Weights of a small transformer language model: 6 heads of 64, vocabulary 32768.
Each number is 50 + 12 x the weight over its row's rms, rounded and kept within 0 to 99. Layers, rows and columns count from 0. The size before them is the row's rms in percent of the matrix's.

# down: layer 18 MLP down (transposed), 1536x384, rms 0.022, rows 1305-1331, columns 0-127
# up: layer 18 MLP up, 1536x384, rms 0.0385, rows 1306-1332, columns 0-127
down1305 100:71 59 55 36 45 44 59 58 47 51 56 65 45 54 31 70 51 63 36 35 62 55 55 73 49 46 56 78 51 53 35 42 58 54 50 45 82 62 68 51 35 42 62 63 45 56 54 32 56 50 37 38 64 46 50 52 45 61 56 55 67 55 58 43 64 52 67 52 35 21 47 67 45 46 40 40 65 47 61 63 37 40 67 83 48 54 49 38 52 56 61 43 49 41 44 50 35 44 41 40 56 34 51 43 78 27 37 33 42 48 58 54 30 63 62 41 71 39 64 65 79 63 70 47 44 79 52 45
up1306 093:69 33 66 48 67 65 46 42 57 59 53 44 65 38 61 49 51 38 44 35 86 36 53 48 31 37 37 46 41 47 50 58 36 62 66 53 28 45 40 46 48 44 49 40 36 34 65 49 78 39 51 40 50 59 30 61 42 60 55 62 69 63 60 50 37 55 59 42 67 57 50 41 56 56 76 50 22 42 29 49 46 65 52 61 51 55 48 50 51 35 74 57 62 61 71 48 37 50 36 35 59 55 51 45 58 53 53 44 35 47 72 59 49 56 45 38 50 50 47 57 64 55 30 64 38 42 44 76
down1306 090:49 50 53 63 59 28 46 73 32 66 42 53 34 59 60 31 57 47 46 36 58 43 44 35 43 62 67 60 41 31 29 41 37 48 41 64 33 54 51 58 51 46 52 50 52 54 43 52 32 69 49 64 50 61 80 43 57 77 56 47 63 50 60 37 41 63 49 48 52 52 77 61 45 36 30 42 68 41 71 49 55 70 67 49 61 34 46 50 58 45 40 39 61 49 47 61 71 38 72 63 37 32 50 40 55 44 51 75 75 55 57 48 59 46 35 38 49 42 50 43 50 52 42 26 54 48 54 42
up1307 102:23 48 47 65 36 44 50 43 37 68 55 26 74 48 53 61 55 60 43 52 46 45 28 60 44 35 25 47 53 58 78 46 65 26 56 50 26 33 52 39 38 31 47 43 20 64 44 60 54 45 52 51 42 29 41 30 72 57 25 45 41 65 51 45 27 48 39 51 42 50 60 31 63 54 54 41 65 59 40 58 43 39 38 58 40 59 53 51 37 56 33 50 53 42 45 44 32 42 54 72 54 35 59 43 32 45 50 46 67 43 41 62 56 42 55 47 59 61 33 60 41 39 57 49 54 56 41 77
down1307 119:56 43 54 37 69 44 53 54 54 43 58 70 58 49 60 35 56 35 45 80 44 91 67 46 44 42 59 42 44 38 34 63 30 41 23 29 70 58 70 49 69 56 60 62 60 41 60 58 66 32 54 50 72 55 24 57 48 70 63 39 49 41 50 52 59 50 54 51 42 81 41 74 60 49 50 55 38 45 65 72 73 44 43 53 46 57 59 53 53 40 69 35 50 48 45 47 64 54 45 55 36 66 39 35 54 57 41 44 66 55 45 48 46 91 44 58 60 53 58 41 68 44 63 48 60 40 41 33
up1308 099:65 51 54 50 62 47 65 49 54 68 66 58 49 28 52 46 79 66 46 56 58 57 58 68 38 64 37 69 64 52 48 48 36 47 40 40 55 46 51 63 43 26 41 62 53 49 41 47 55 55 53 52 46 75 42 41 60 72 52 65 41 63 48 52 44 33 68 57 36 49 75 62 55 62 44 64 58 25 47 52 72 51 48 33 38 45 39 23 38 50 64 63 57 56 48 62 73 44 50 35 43 49 40 55 60 38 59 58 37 41 40 36 68 56 43 65 34 36 53 50 64 57 49 63 65 37 34 47
down1308 103:35 36 45 48 55 40 61 67 54 42 48 51 52 67 61 41 39 29 50 56 48 54 35 45 40 55 52 67 42 89 60 50 59 34 46 56 40 57 53 62 43 67 38 41 38 57 71 59 27 53 67 35 47 64 70 50 60 45 44 35 51 62 49 57 61 55 49 49 51 70 49 38 55 45 67 39 61 56 57 47 31 57 43 48 72 72 45 54 52 46 69 37 47 44 68 57 36 64 56 06 46 55 40 45 36 38 45 63 50 62 50 39 63 52 65 40 40 44 44 53 58 46 56 40 45 47 54 38
up1309 096:51 48 48 38 40 40 21 51 73 59 33 53 38 57 53 51 40 56 58 50 54 51 51 53 59 60 51 49 39 50 47 42 35 43 33 47 47 58 55 38 49 52 47 46 40 46 55 59 81 46 53 71 50 61 61 49 45 44 70 60 47 44 30 62 34 46 55 50 58 43 39 28 55 45 76 56 76 33 37 71 55 42 18 52 66 38 53 61 60 48 68 45 65 50 70 49 39 57 51 70 57 39 43 58 72 41 57 49 58 54 38 53 55 64 34 41 62 62 42 58 40 63 49 42 64 38 53 53
down1309 086:48 48 73 64 48 47 46 42 51 45 69 48 45 56 38 33 28 61 42 64 46 83 65 34 31 41 48 48 48 47 53 43 49 60 60 52 42 50 35 72 48 44 42 47 42 52 47 52 63 55 73 64 63 57 51 58 56 47 35 54 49 47 42 71 68 38 46 53 61 38 46 55 49 60 52 54 34 61 59 34 59 40 66 65 45 61 54 66 46 68 47 45 36 39 37 53 50 62 51 53 64 72 56 69 59 28 55 33 62 25 70 35 45 38 39 33 43 74 43 52 70 44 46 60 59 52 49 61
up1310 097:41 51 29 43 49 56 47 42 61 43 48 20 62 28 56 59 48 48 29 51 41 58 42 55 47 68 61 64 54 52 55 66 52 36 75 58 60 43 25 58 53 56 62 50 62 45 51 40 42 48 31 49 54 60 40 49 53 47 67 64 53 65 42 40 30 69 55 57 60 41 47 54 61 52 60 53 58 63 61 59 49 58 43 63 57 61 37 62 31 48 66 44 79 42 55 62 47 47 55 73 52 24 80 67 36 52 36 30 55 48 41 86 27 58 47 42 41 47 44 38 71 49 52 46 41 44 68 57
down1310 097:55 42 33 45 33 44 51 52 56 42 43 66 33 65 36 33 50 59 36 71 65 75 64 46 40 61 46 30 51 65 51 30 32 49 36 58 55 61 42 32 29 70 45 46 28 63 58 57 48 57 37 30 52 49 28 47 50 52 16 44 24 54 45 16 56 53 51 51 42 60 50 41 56 29 54 62 53 24 57 35 55 51 41 64 39 63 65 79 72 59 30 52 32 55 51 52 60 51 47 47 56 74 64 36 39 44 40 59 45 49 54 49 54 65 59 46 47 45 51 76 23 45 50 69 55 59 57 62
up1311 096:51 53 61 65 14 63 42 45 39 63 44 28 55 33 49 56 53 40 53 56 56 49 47 43 32 61 58 55 45 30 78 43 41 60 63 51 63 47 53 63 32 46 56 56 41 40 27 51 71 56 51 59 52 41 62 60 32 43 36 52 58 66 52 35 44 52 53 52 53 56 42 36 61 62 59 63 41 48 43 67 70 36 72 64 57 53 17 59 57 78 43 57 35 26 50 54 51 43 33 48 65 28 74 44 38 36 53 50 62 45 52 42 19 42 38 48 51 24 52 34 44 57 30 75 45 37 41 56
down1311 093:39 52 57 48 68 45 54 53 41 27 56 42 61 53 50 57 64 49 43 69 60 62 42 51 59 24 64 34 50 63 48 47 33 48 39 40 42 43 31 80 27 57 53 71 50 44 51 45 59 41 45 58 55 42 51 31 56 78 36 40 58 73 43 00 75 63 64 58 40 70 45 55 63 63 32 50 39 55 63 57 51 53 41 50 40 30 49 76 58 59 65 58 53 78 62 43 51 45 45 55 55 45 51 41 38 75 34 56 35 68 61 46 46 65 54 55 57 37 64 45 50 49 41 27 34 57 44 53
up1312 100:15 50 52 39 57 47 55 50 44 75 54 61 62 20 64 47 51 37 45 44 44 59 45 72 49 37 54 42 52 32 29 40 59 48 42 60 61 63 50 52 44 28 75 41 52 42 59 44 38 74 61 47 33 39 43 67 55 49 58 57 42 32 38 51 64 48 44 50 73 35 48 70 39 43 45 43 59 38 61 58 26 54 28 41 57 74 68 54 27 32 79 48 44 46 58 83 50 46 39 47 39 57 44 49 37 56 79 52 41 39 65 53 57 32 63 42 55 54 70 43 64 44 40 59 56 34 52 56
down1312 092:57 65 74 65 70 55 54 59 39 47 52 58 29 65 46 41 41 52 54 62 76 59 38 43 62 53 52 82 29 35 63 34 58 59 78 36 30 44 52 30 61 80 46 48 48 57 56 46 43 57 17 59 54 45 51 56 61 51 56 29 53 71 41 43 55 66 62 47 41 57 42 55 32 65 30 41 57 46 49 39 61 58 38 79 38 46 42 49 62 66 39 44 46 55 46 36 48 48 57 45 56 48 53 35 64 51 58 46 53 51 57 50 40 92 22 57 61 74 48 55 31 31 60 47 46 67 42 45
up1313 108:37 64 61 61 53 64 52 62 55 43 66 54 52 62 41 68 65 38 56 61 60 36 64 40 58 38 55 50 59 36 68 60 49 49 61 55 44 39 24 46 39 36 64 64 70 52 51 45 55 55 68 30 61 42 59 55 45 38 36 44 42 72 62 60 38 43 52 44 38 48 54 53 35 63 60 42 42 39 56 73 46 55 48 72 54 62 64 47 46 49 04 66 45 60 46 31 60 43 68 49 58 71 50 74 23 58 51 36 45 50 48 55 33 39 66 56 82 61 52 43 55 40 65 58 45 31 20 48
down1313 114:61 53 48 51 38 64 31 43 39 40 58 36 44 40 51 47 38 46 33 52 36 45 65 38 60 53 48 65 29 40 65 54 30 45 67 44 64 66 68 31 49 75 67 50 41 49 54 46 35 44 30 39 54 55 56 41 57 54 64 50 62 51 56 33 39 38 58 61 56 41 61 52 62 66 47 52 50 50 53 39 41 36 59 38 63 40 41 26 54 44 69 37 36 47 33 49 45 60 46 62 48 26 53 45 59 23 49 58 61 41 52 39 29 31 51 48 54 61 57 52 61 54 44 35 40 45 63 46
up1314 099:57 56 40 63 52 56 58 60 58 46 42 52 57 40 72 50 75 56 25 49 56 53 26 61 48 63 43 51 61 55 51 53 68 43 45 32 41 49 50 37 50 54 69 43 33 56 44 65 39 59 36 49 53 49 44 31 57 40 58 41 47 51 50 62 63 63 67 34 39 52 76 45 47 50 46 43 60 59 46 54 42 67 28 52 40 40 36 29 32 77 28 44 35 67 61 36 41 25 53 59 53 42 44 39 58 79 52 39 37 50 48 51 47 45 57 47 36 26 64 41 77 53 36 54 51 52 38 38
down1314 102:62 51 54 36 65 51 42 75 54 38 52 47 46 61 81 60 43 55 40 71 52 35 34 46 33 57 42 49 42 70 41 29 46 51 50 24 61 41 58 51 64 55 45 50 49 51 46 49 63 54 25 45 59 79 55 49 06 35 50 46 63 53 26 57 48 77 63 45 44 59 38 49 61 35 40 61 58 58 57 45 52 68 54 37 45 46 50 33 53 37 54 52 79 53 52 48 41 35 52 57 72 44 53 69 49 56 49 54 35 49 42 35 58 41 67 64 59 34 66 36 38 38 63 67 54 61 43 47
up1315 100:59 28 57 53 26 36 45 59 59 40 48 41 59 64 65 56 50 50 59 31 66 60 54 62 51 52 35 50 40 29 53 52 39 27 27 60 31 39 28 53 48 48 53 53 65 40 56 50 49 50 57 62 40 54 59 41 48 63 70 45 41 65 42 51 58 48 58 57 52 56 30 52 76 54 64 41 43 73 60 57 54 46 63 53 38 28 55 43 47 68 50 54 58 54 50 75 84 48 39 28 38 36 49 50 44 52 31 39 35 45 47 54 51 72 50 43 40 34 61 32 43 47 28 47 40 36 42 60
down1315 100:51 62 48 74 48 54 47 35 50 54 53 55 50 58 29 33 37 57 28 39 45 77 36 44 50 37 48 47 63 47 40 39 39 63 40 54 42 53 33 39 52 52 40 31 39 71 40 38 57 56 37 53 52 59 45 50 48 72 55 58 48 42 48 32 59 47 56 60 43 18 72 36 33 23 72 57 34 44 51 74 56 28 56 39 58 46 46 48 62 61 45 37 43 38 55 46 31 51 52 63 66 62 57 78 62 32 37 50 42 35 64 58 54 50 43 73 50 58 23 57 60 43 50 49 34 30 62 57
up1316 102:47 46 32 45 57 44 52 50 64 46 44 39 69 42 55 76 39 43 44 15 59 59 65 54 49 35 48 38 47 49 42 48 43 73 50 58 62 41 49 18 42 56 63 64 43 53 42 41 35 45 54 51 09 42 31 48 40 23 71 53 50 65 37 64 57 54 23 38 44 54 61 42 54 40 39 47 45 32 50 37 62 53 54 26 42 48 46 46 41 49 43 46 59 46 52 32 68 51 34 42 62 37 57 52 49 61 44 35 44 48 62 57 42 53 46 55 54 57 55 61 64 48 24 67 36 47 54 65
down1316 093:52 43 57 68 55 63 46 25 50 56 56 55 60 69 51 40 72 22 61 59 44 63 41 59 58 55 54 38 47 37 67 67 48 34 60 37 42 51 52 44 56 62 51 48 49 62 46 70 53 78 52 50 60 74 53 40 44 58 50 37 73 34 43 57 60 44 45 50 50 40 31 66 70 52 60 60 75 51 34 73 51 53 40 49 45 49 47 33 40 65 65 52 36 59 59 39 60 36 51 56 53 63 44 57 44 57 60 54 40 32 26 59 55 46 62 51 45 36 26 72 59 43 51 44 60 44 54 37
up1317 081:61 64 57 71 38 55 54 70 57 50 42 25 32 24 45 47 54 46 51 54 41 57 25 33 58 44 49 48 54 60 68 50 49 16 56 58 41 44 39 50 47 57 39 40 31 34 78 60 53 42 61 68 47 55 43 39 53 30 52 73 34 56 43 59 30 45 58 41 57 44 45 49 39 61 54 58 67 40 69 45 44 53 34 49 43 67 41 30 42 53 46 55 34 41 42 49 49 70 39 58 50 36 57 70 38 58 60 49 59 54 40 48 60 43 31 56 22 36 47 53 60 50 44 50 37 59 40 55
down1317 073:56 52 48 36 53 46 38 41 46 39 66 52 57 27 35 49 41 27 40 42 71 59 57 45 49 55 53 47 30 33 29 68 68 77 46 59 40 55 46 47 53 63 43 25 59 52 44 42 22 50 54 66 64 65 64 52 43 53 45 50 40 45 44 82 36 27 67 51 39 67 51 61 55 44 52 39 42 19 42 69 46 76 42 55 39 65 64 49 52 43 30 48 66 35 55 47 58 47 50 37 67 63 38 42 59 49 37 52 26 52 52 42 44 64 51 41 66 43 51 60 59 39 54 47 51 64 66 60
up1318 106:49 36 42 57 48 66 52 45 49 48 57 51 47 61 51 59 61 43 55 51 37 38 45 73 43 61 47 54 58 45 47 51 69 39 41 51 48 54 58 43 50 53 54 57 53 25 58 26 48 56 31 46 27 52 33 60 72 31 57 49 57 58 63 79 46 57 54 47 46 39 47 58 58 58 28 47 45 76 61 71 76 52 49 32 74 35 48 46 48 60 41 55 49 74 50 57 56 64 57 36 51 58 52 44 59 64 40 65 62 64 34 46 70 55 31 43 41 51 63 82 70 47 20 45 52 56 51 38
down1318 123:61 55 48 53 52 42 58 64 53 58 37 56 70 35 49 29 55 68 36 60 36 53 46 27 61 51 45 51 52 62 45 41 44 47 57 41 49 44 64 50 60 59 27 59 36 51 62 47 59 62 46 53 36 46 34 49 39 46 44 57 34 66 36 55 77 57 45 39 43 45 45 45 32 59 56 44 36 55 41 49 42 50 46 53 66 53 45 46 63 39 42 55 61 39 53 52 36 47 50 49 36 52 27 39 40 45 42 40 53 54 71 51 47 51 37 46 65 49 40 17 35 54 62 58 63 38 65 50
up1319 091:62 44 63 40 12 59 42 49 80 60 55 64 57 56 53 36 28 51 60 40 38 47 61 53 47 35 32 51 36 36 38 40 63 42 62 30 70 68 47 40 72 42 73 56 56 45 32 37 55 54 45 57 58 39 44 32 80 54 57 71 60 41 53 51 72 58 66 38 47 46 78 41 49 47 53 64 64 59 75 41 66 41 46 62 39 37 40 54 58 52 89 52 51 57 65 52 53 55 49 48 55 41 33 45 40 37 65 41 38 35 52 40 46 61 62 43 48 63 50 28 37 56 27 37 66 57 51 57
down1319 084:34 54 71 43 65 55 36 49 37 66 46 40 36 38 17 58 40 40 51 65 38 39 49 61 44 53 37 64 62 28 57 71 51 47 55 30 48 35 60 58 66 63 64 47 36 66 40 49 56 67 22 57 36 48 47 34 58 47 18 53 38 52 51 51 32 48 44 59 66 28 53 57 65 45 46 68 55 38 50 38 42 34 26 42 50 55 61 37 29 53 40 47 39 53 33 51 63 69 46 48 64 55 55 65 43 44 44 36 43 59 54 47 36 27 36 37 51 46 50 69 43 51 55 44 32 69 46 53
up1320 095:53 56 61 52 49 49 44 49 20 58 55 57 65 56 44 41 50 55 46 68 22 50 52 65 40 35 49 36 54 32 46 53 41 45 51 48 49 48 53 45 77 43 60 63 43 55 55 63 38 68 67 53 37 70 55 39 39 32 70 45 42 49 62 44 60 48 33 61 71 43 54 53 63 47 48 65 50 69 57 58 29 59 39 61 30 51 34 40 54 64 57 51 56 49 75 40 39 44 57 37 46 40 35 54 42 42 58 50 36 39 41 43 65 67 28 48 56 73 61 56 55 43 58 61 52 66 54 57
down1320 084:36 68 52 43 47 51 48 39 33 59 39 50 44 35 30 50 28 60 58 55 65 48 53 50 44 47 42 40 46 57 61 45 28 36 51 52 37 55 73 61 59 70 55 55 50 57 54 61 58 46 56 39 51 56 39 22 67 66 64 57 59 59 57 65 27 33 58 45 82 52 39 30 44 36 36 28 50 35 22 48 66 59 70 38 63 36 58 26 38 36 72 53 66 45 35 47 39 52 47 51 72 30 49 66 61 61 60 52 37 59 69 57 52 39 72 43 63 53 45 56 48 56 54 48 53 71 49 25
up1321 092:59 66 44 54 36 51 21 34 42 50 60 39 42 66 46 74 39 49 39 34 49 45 58 27 51 45 58 56 62 53 34 39 51 61 46 40 39 79 70 36 26 26 50 43 43 52 30 41 60 67 36 68 35 65 59 49 61 46 57 68 53 67 66 42 34 41 49 19 41 52 28 48 35 50 35 27 54 50 61 63 36 44 37 40 48 43 47 44 60 62 60 61 60 46 60 57 43 51 34 49 41 43 68 64 51 50 53 41 31 69 66 53 29 31 33 57 44 48 48 52 44 34 31 59 56 38 66 49
down1321 087:47 38 63 35 50 30 56 71 64 66 45 73 47 62 55 46 65 64 74 26 49 50 35 70 39 52 45 59 08 32 58 65 48 56 51 40 55 40 62 39 48 50 41 40 56 54 66 42 52 48 58 46 36 66 50 48 36 57 22 66 46 59 42 43 60 50 68 71 33 29 57 37 61 40 41 61 49 52 40 31 55 64 66 49 54 45 70 38 49 66 40 46 61 48 43 50 50 40 54 51 50 56 56 31 40 38 51 56 57 42 43 56 67 55 38 59 48 43 61 77 23 70 51 44 39 61 46 63
up1322 103:85 31 58 65 59 53 59 47 27 45 49 60 47 36 51 54 63 65 63 23 45 57 42 42 54 67 33 28 54 51 62 32 48 45 40 50 54 74 40 46 59 54 65 65 47 70 43 65 49 44 38 50 39 43 55 41 46 41 50 39 34 37 59 57 65 51 46 62 58 47 58 34 47 52 46 57 50 53 31 43 69 56 43 38 48 34 54 37 48 56 72 60 48 32 43 58 79 50 44 80 71 50 60 65 52 28 63 30 57 35 46 60 49 48 29 36 48 61 57 43 56 64 35 62 49 49 48 60
down1322 107:55 49 50 50 29 69 50 58 70 49 60 24 38 50 38 46 50 52 44 25 51 32 46 47 59 55 51 24 63 37 45 07 74 64 53 59 57 53 63 57 54 67 46 54 29 43 71 56 37 46 61 58 50 39 59 38 59 51 39 48 68 58 58 69 40 67 55 64 52 28 62 52 62 35 64 40 37 76 36 39 30 40 47 78 31 68 39 30 69 51 63 49 48 32 54 47 43 57 57 31 45 54 49 54 56 48 43 38 43 37 57 55 51 50 62 50 39 69 52 60 44 50 64 31 61 61 59 40
up1323 090:53 43 38 45 58 48 35 46 22 42 66 32 54 32 48 66 64 57 47 70 62 56 58 29 32 75 54 48 49 54 65 68 70 57 45 36 52 54 65 62 41 43 46 41 57 34 59 58 50 60 59 60 60 41 50 42 57 37 57 65 32 50 37 60 53 80 36 42 40 33 43 61 60 46 73 48 15 64 65 55 37 55 45 50 47 38 54 57 54 43 45 52 44 58 55 40 50 48 57 65 54 26 65 39 28 45 58 53 61 38 63 58 67 59 30 69 39 49 51 61 25 59 44 44 38 62 66 35
down1323 086:50 30 27 49 50 48 44 35 47 65 49 55 67 43 75 50 54 41 58 30 53 45 25 44 44 44 38 27 78 40 68 51 59 40 50 46 34 62 67 52 50 69 49 40 39 43 53 58 34 33 60 60 60 47 48 56 58 53 52 42 43 55 23 70 53 43 58 26 58 38 49 61 58 40 41 54 62 62 50 51 46 48 44 60 61 47 36 53 51 61 18 41 45 44 63 45 58 65 55 24 41 61 48 48 79 63 67 50 34 39 58 63 52 62 75 55 28 51 45 48 36 38 54 54 39 40 47 54
up1324 095:42 43 55 48 36 40 41 44 59 57 27 39 49 58 38 50 80 49 68 69 66 60 77 32 48 68 32 56 45 34 66 31 42 42 32 36 53 53 43 45 49 64 43 62 68 44 37 41 37 56 33 29 53 54 50 58 37 47 42 52 41 53 47 56 48 44 40 50 44 45 67 44 63 66 54 50 31 68 59 62 21 46 43 60 27 54 62 51 63 53 61 39 35 67 57 41 38 35 39 74 67 63 47 39 36 62 52 46 60 45 34 58 51 43 56 62 29 35 48 51 63 64 36 42 53 58 48 54
down1324 091:63 66 54 36 48 38 78 51 46 68 40 44 55 44 48 42 61 56 37 60 56 33 43 51 32 49 38 59 67 54 27 65 27 58 44 60 62 43 18 61 42 63 49 52 39 50 46 64 43 46 66 14 38 57 40 64 47 39 46 56 37 41 51 72 47 64 55 58 64 62 41 55 44 56 78 32 44 48 47 39 69 24 41 40 74 63 40 33 40 69 52 40 48 62 27 37 27 47 52 46 57 56 45 53 39 56 51 53 57 58 50 34 56 55 56 55 43 39 60 55 32 71 42 35 45 54 53 43
up1325 100:44 62 41 67 61 50 64 46 39 45 71 41 63 55 51 32 60 30 55 37 62 64 49 44 46 53 41 41 47 37 57 66 38 63 48 47 40 61 41 64 59 49 46 24 54 61 63 47 37 19 70 59 47 33 17 31 42 54 78 46 40 50 59 55 44 72 59 59 48 33 58 56 48 48 43 74 49 85 49 40 59 66 42 67 54 42 34 60 29 70 48 62 69 54 57 47 60 50 60 54 42 27 63 33 56 28 45 49 69 28 59 52 40 54 46 56 50 54 48 50 54 60 38 49 32 78 68 55
down1325 103:55 53 58 51 50 59 48 44 50 40 47 47 59 41 75 50 60 37 50 70 44 50 62 63 57 39 55 66 56 21 57 52 65 36 68 47 50 65 63 28 54 66 77 51 53 53 55 47 37 44 21 64 16 75 57 47 75 69 54 42 66 71 44 55 52 50 54 67 39 50 38 64 66 23 45 56 41 50 49 43 58 47 54 29 58 65 54 59 46 50 72 55 39 51 40 55 54 64 39 51 53 70 34 50 33 65 55 63 37 41 47 39 43 40 40 39 35 44 35 50 55 58 50 60 64 38 55 52
up1326 097:36 73 57 43 30 44 41 62 56 54 52 43 73 53 45 40 50 57 59 32 57 59 35 59 41 56 63 38 50 37 45 33 53 49 51 55 44 69 34 51 54 18 78 31 47 27 36 48 38 48 47 47 60 27 65 64 62 59 52 51 35 68 57 37 22 54 52 29 28 40 66 47 60 44 56 48 43 43 59 35 54 58 54 72 45 34 53 37 65 45 58 32 56 39 50 34 46 60 54 56 56 48 45 43 63 69 45 55 47 39 49 25 59 51 50 57 65 61 33 69 70 76 62 51 57 67 65 31
down1326 089:51 44 53 24 48 50 57 55 48 42 44 41 48 44 58 78 51 39 48 58 71 63 56 47 37 42 45 66 37 50 48 33 45 42 49 50 39 68 57 46 35 69 51 30 41 47 51 40 49 33 54 44 62 70 48 55 65 53 44 51 52 38 21 18 68 54 43 56 65 58 54 53 52 66 47 55 42 37 48 58 46 56 54 54 51 68 47 47 41 56 43 36 50 54 42 74 44 54 39 39 47 49 50 60 52 37 51 49 51 49 45 56 31 57 58 46 54 32 24 60 75 53 46 66 36 61 44 65
up1327 093:61 60 36 61 40 67 41 39 65 35 32 67 72 68 50 65 35 53 44 34 56 52 41 53 44 41 46 78 60 46 39 60 24 69 43 64 74 54 51 60 42 45 44 44 47 42 52 41 52 60 54 66 51 52 28 64 55 45 87 69 47 50 36 48 31 72 46 53 18 46 18 33 32 52 45 37 71 33 48 64 79 62 54 33 40 58 54 47 49 33 53 52 57 38 61 68 47 59 38 64 46 39 42 45 41 60 60 39 73 45 64 64 45 49 32 67 64 51 60 30 60 50 47 68 13 54 53 23
down1327 082:21 64 63 48 39 54 46 40 70 59 41 48 29 44 49 34 51 47 61 56 28 62 54 38 49 47 47 54 44 55 34 73 49 30 31 39 42 62 39 56 41 58 41 64 32 35 56 64 43 51 55 45 47 66 31 45 67 59 49 52 61 56 46 40 44 34 58 50 47 46 44 42 67 63 68 71 31 63 37 30 46 61 44 57 36 51 44 60 46 38 51 36 49 58 35 61 65 52 28 72 66 48 37 44 28 41 45 54 35 29 44 49 51 72 48 48 52 36 57 58 72 59 54 34 49 63 60 48
up1328 093:44 50 47 59 57 41 30 46 51 57 47 55 68 55 35 76 57 50 44 44 56 17 56 47 22 52 39 51 39 59 68 42 58 43 50 57 58 82 57 28 42 48 58 62 42 39 56 30 80 45 51 40 49 49 32 60 40 20 44 50 60 34 60 51 39 56 59 48 24 47 70 41 50 69 42 70 50 61 51 46 70 49 42 51 32 48 51 46 43 44 59 56 36 71 51 61 61 48 47 43 41 37 52 71 50 50 53 44 62 46 59 49 52 70 27 47 40 42 67 36 82 62 35 50 29 41 50 42
down1328 094:59 33 39 53 51 56 71 55 31 39 45 64 37 61 60 56 50 41 65 38 39 54 47 58 48 33 45 42 82 56 29 49 49 57 50 40 45 43 45 67 45 54 65 38 56 53 46 58 41 71 51 56 58 55 57 56 54 70 53 41 42 41 44 67 65 51 45 49 62 54 35 52 52 47 67 42 63 40 43 58 61 27 43 52 38 49 70 39 47 51 56 54 60 48 46 30 54 39 49 49 35 29 50 50 58 40 43 40 54 44 78 49 59 53 50 53 49 47 49 41 61 43 49 58 68 59 62 46
up1329 103:41 71 46 63 32 53 15 37 44 39 67 46 53 57 48 42 59 42 55 43 51 23 67 58 56 58 39 62 56 51 74 36 78 57 48 52 59 53 56 55 31 52 50 57 36 48 42 65 39 58 53 26 46 78 37 37 42 75 57 55 64 43 52 64 53 72 54 50 60 49 54 60 36 56 39 41 40 71 45 51 45 56 39 71 47 55 42 44 35 47 51 51 29 47 48 43 53 54 20 42 52 51 59 59 33 32 53 51 50 39 46 72 43 75 62 58 51 39 61 40 62 56 44 36 20 67 57 38
down1329 111:44 53 51 40 40 51 73 56 41 65 38 58 50 43 39 47 30 57 52 59 65 44 50 38 56 25 63 29 82 49 43 68 46 31 62 40 47 42 35 49 48 45 35 49 43 57 55 63 54 58 50 64 37 35 57 58 46 67 26 48 46 54 46 33 45 54 30 65 43 63 61 49 33 50 51 29 54 62 62 48 57 63 55 36 66 50 46 56 53 47 51 43 50 62 38 63 54 48 68 43 35 23 61 47 55 50 56 43 51 41 62 42 70 44 11 51 59 48 40 55 36 54 43 52 68 44 55 63
up1330 104:59 68 38 81 58 46 56 52 54 43 28 46 77 30 33 38 69 42 31 43 41 55 77 44 77 42 34 51 66 45 54 48 69 55 33 65 45 71 52 53 60 65 44 35 57 54 46 56 80 29 47 73 60 72 61 48 39 20 54 48 62 58 57 54 61 45 64 49 62 52 30 42 47 47 54 64 60 58 48 55 51 61 50 74 79 61 57 62 71 72 64 59 59 46 59 49 64 67 47 73 45 37 52 57 48 33 44 39 50 41 39 61 49 57 46 56 31 34 68 59 62 65 65 36 21 43 38 62
down1330 093:45 68 58 36 36 46 41 46 39 55 28 61 66 59 30 31 62 57 59 48 46 40 48 41 39 54 62 49 45 20 62 49 48 61 47 39 36 42 52 51 68 35 24 60 56 51 49 45 55 53 45 50 68 58 55 65 55 55 32 58 51 60 54 57 59 54 72 65 35 73 60 51 47 61 35 53 63 69 61 27 64 34 55 51 76 51 59 48 48 31 56 55 44 33 46 56 38 47 41 37 44 63 58 67 38 28 59 36 53 49 78 63 52 43 59 69 42 40 62 60 56 41 90 55 62 61 51 50
up1331 090:34 30 49 36 36 62 48 33 49 49 36 66 64 24 44 39 62 62 72 43 51 56 26 47 61 70 50 65 46 54 48 43 65 58 46 53 44 51 59 70 54 15 49 45 40 46 64 40 57 30 44 42 35 56 54 39 58 42 54 61 56 58 56 55 41 41 48 60 48 44 37 59 50 46 26 36 49 76 36 36 58 51 70 56 58 38 40 46 55 31 37 59 32 36 62 44 57 49 61 42 34 51 69 43 45 52 53 34 45 58 64 65 56 51 59 42 60 62 73 45 58 58 50 48 49 64 27 35
down1331 105:42 54 55 42 67 37 63 61 23 47 38 49 43 35 60 26 55 29 45 61 36 64 43 58 50 26 34 46 41 39 46 57 24 64 37 47 63 43 56 42 63 46 34 68 56 50 45 48 54 58 38 57 58 55 41 46 41 49 41 56 54 33 56 37 41 59 52 48 43 47 52 69 48 59 50 39 48 45 47 51 37 54 65 35 50 55 54 36 47 30 40 32 57 52 63 41 19 55 51 42 60 55 59 35 30 63 67 32 40 51 53 37 62 45 83 38 66 48 48 57 30 33 46 40 28 57 49 50
up1332 098:43 51 47 39 57 41 42 47 48 57 75 45 69 41 63 65 48 28 51 32 21 54 39 44 25 54 43 45 49 31 79 43 58 28 71 39 50 51 50 59 35 60 40 40 54 50 35 57 47 52 40 48 42 61 37 38 41 53 38 65 56 51 45 55 47 46 45 48 70 68 40 29 31 40 33 63 59 54 61 35 43 65 60 48 40 44 51 47 64 55 77 36 65 40 46 50 58 57 51 53 67 51 64 64 38 51 37 52 50 62 76 74 68 46 57 45 40 38 55 33 39 53 37 48 37 42 46 36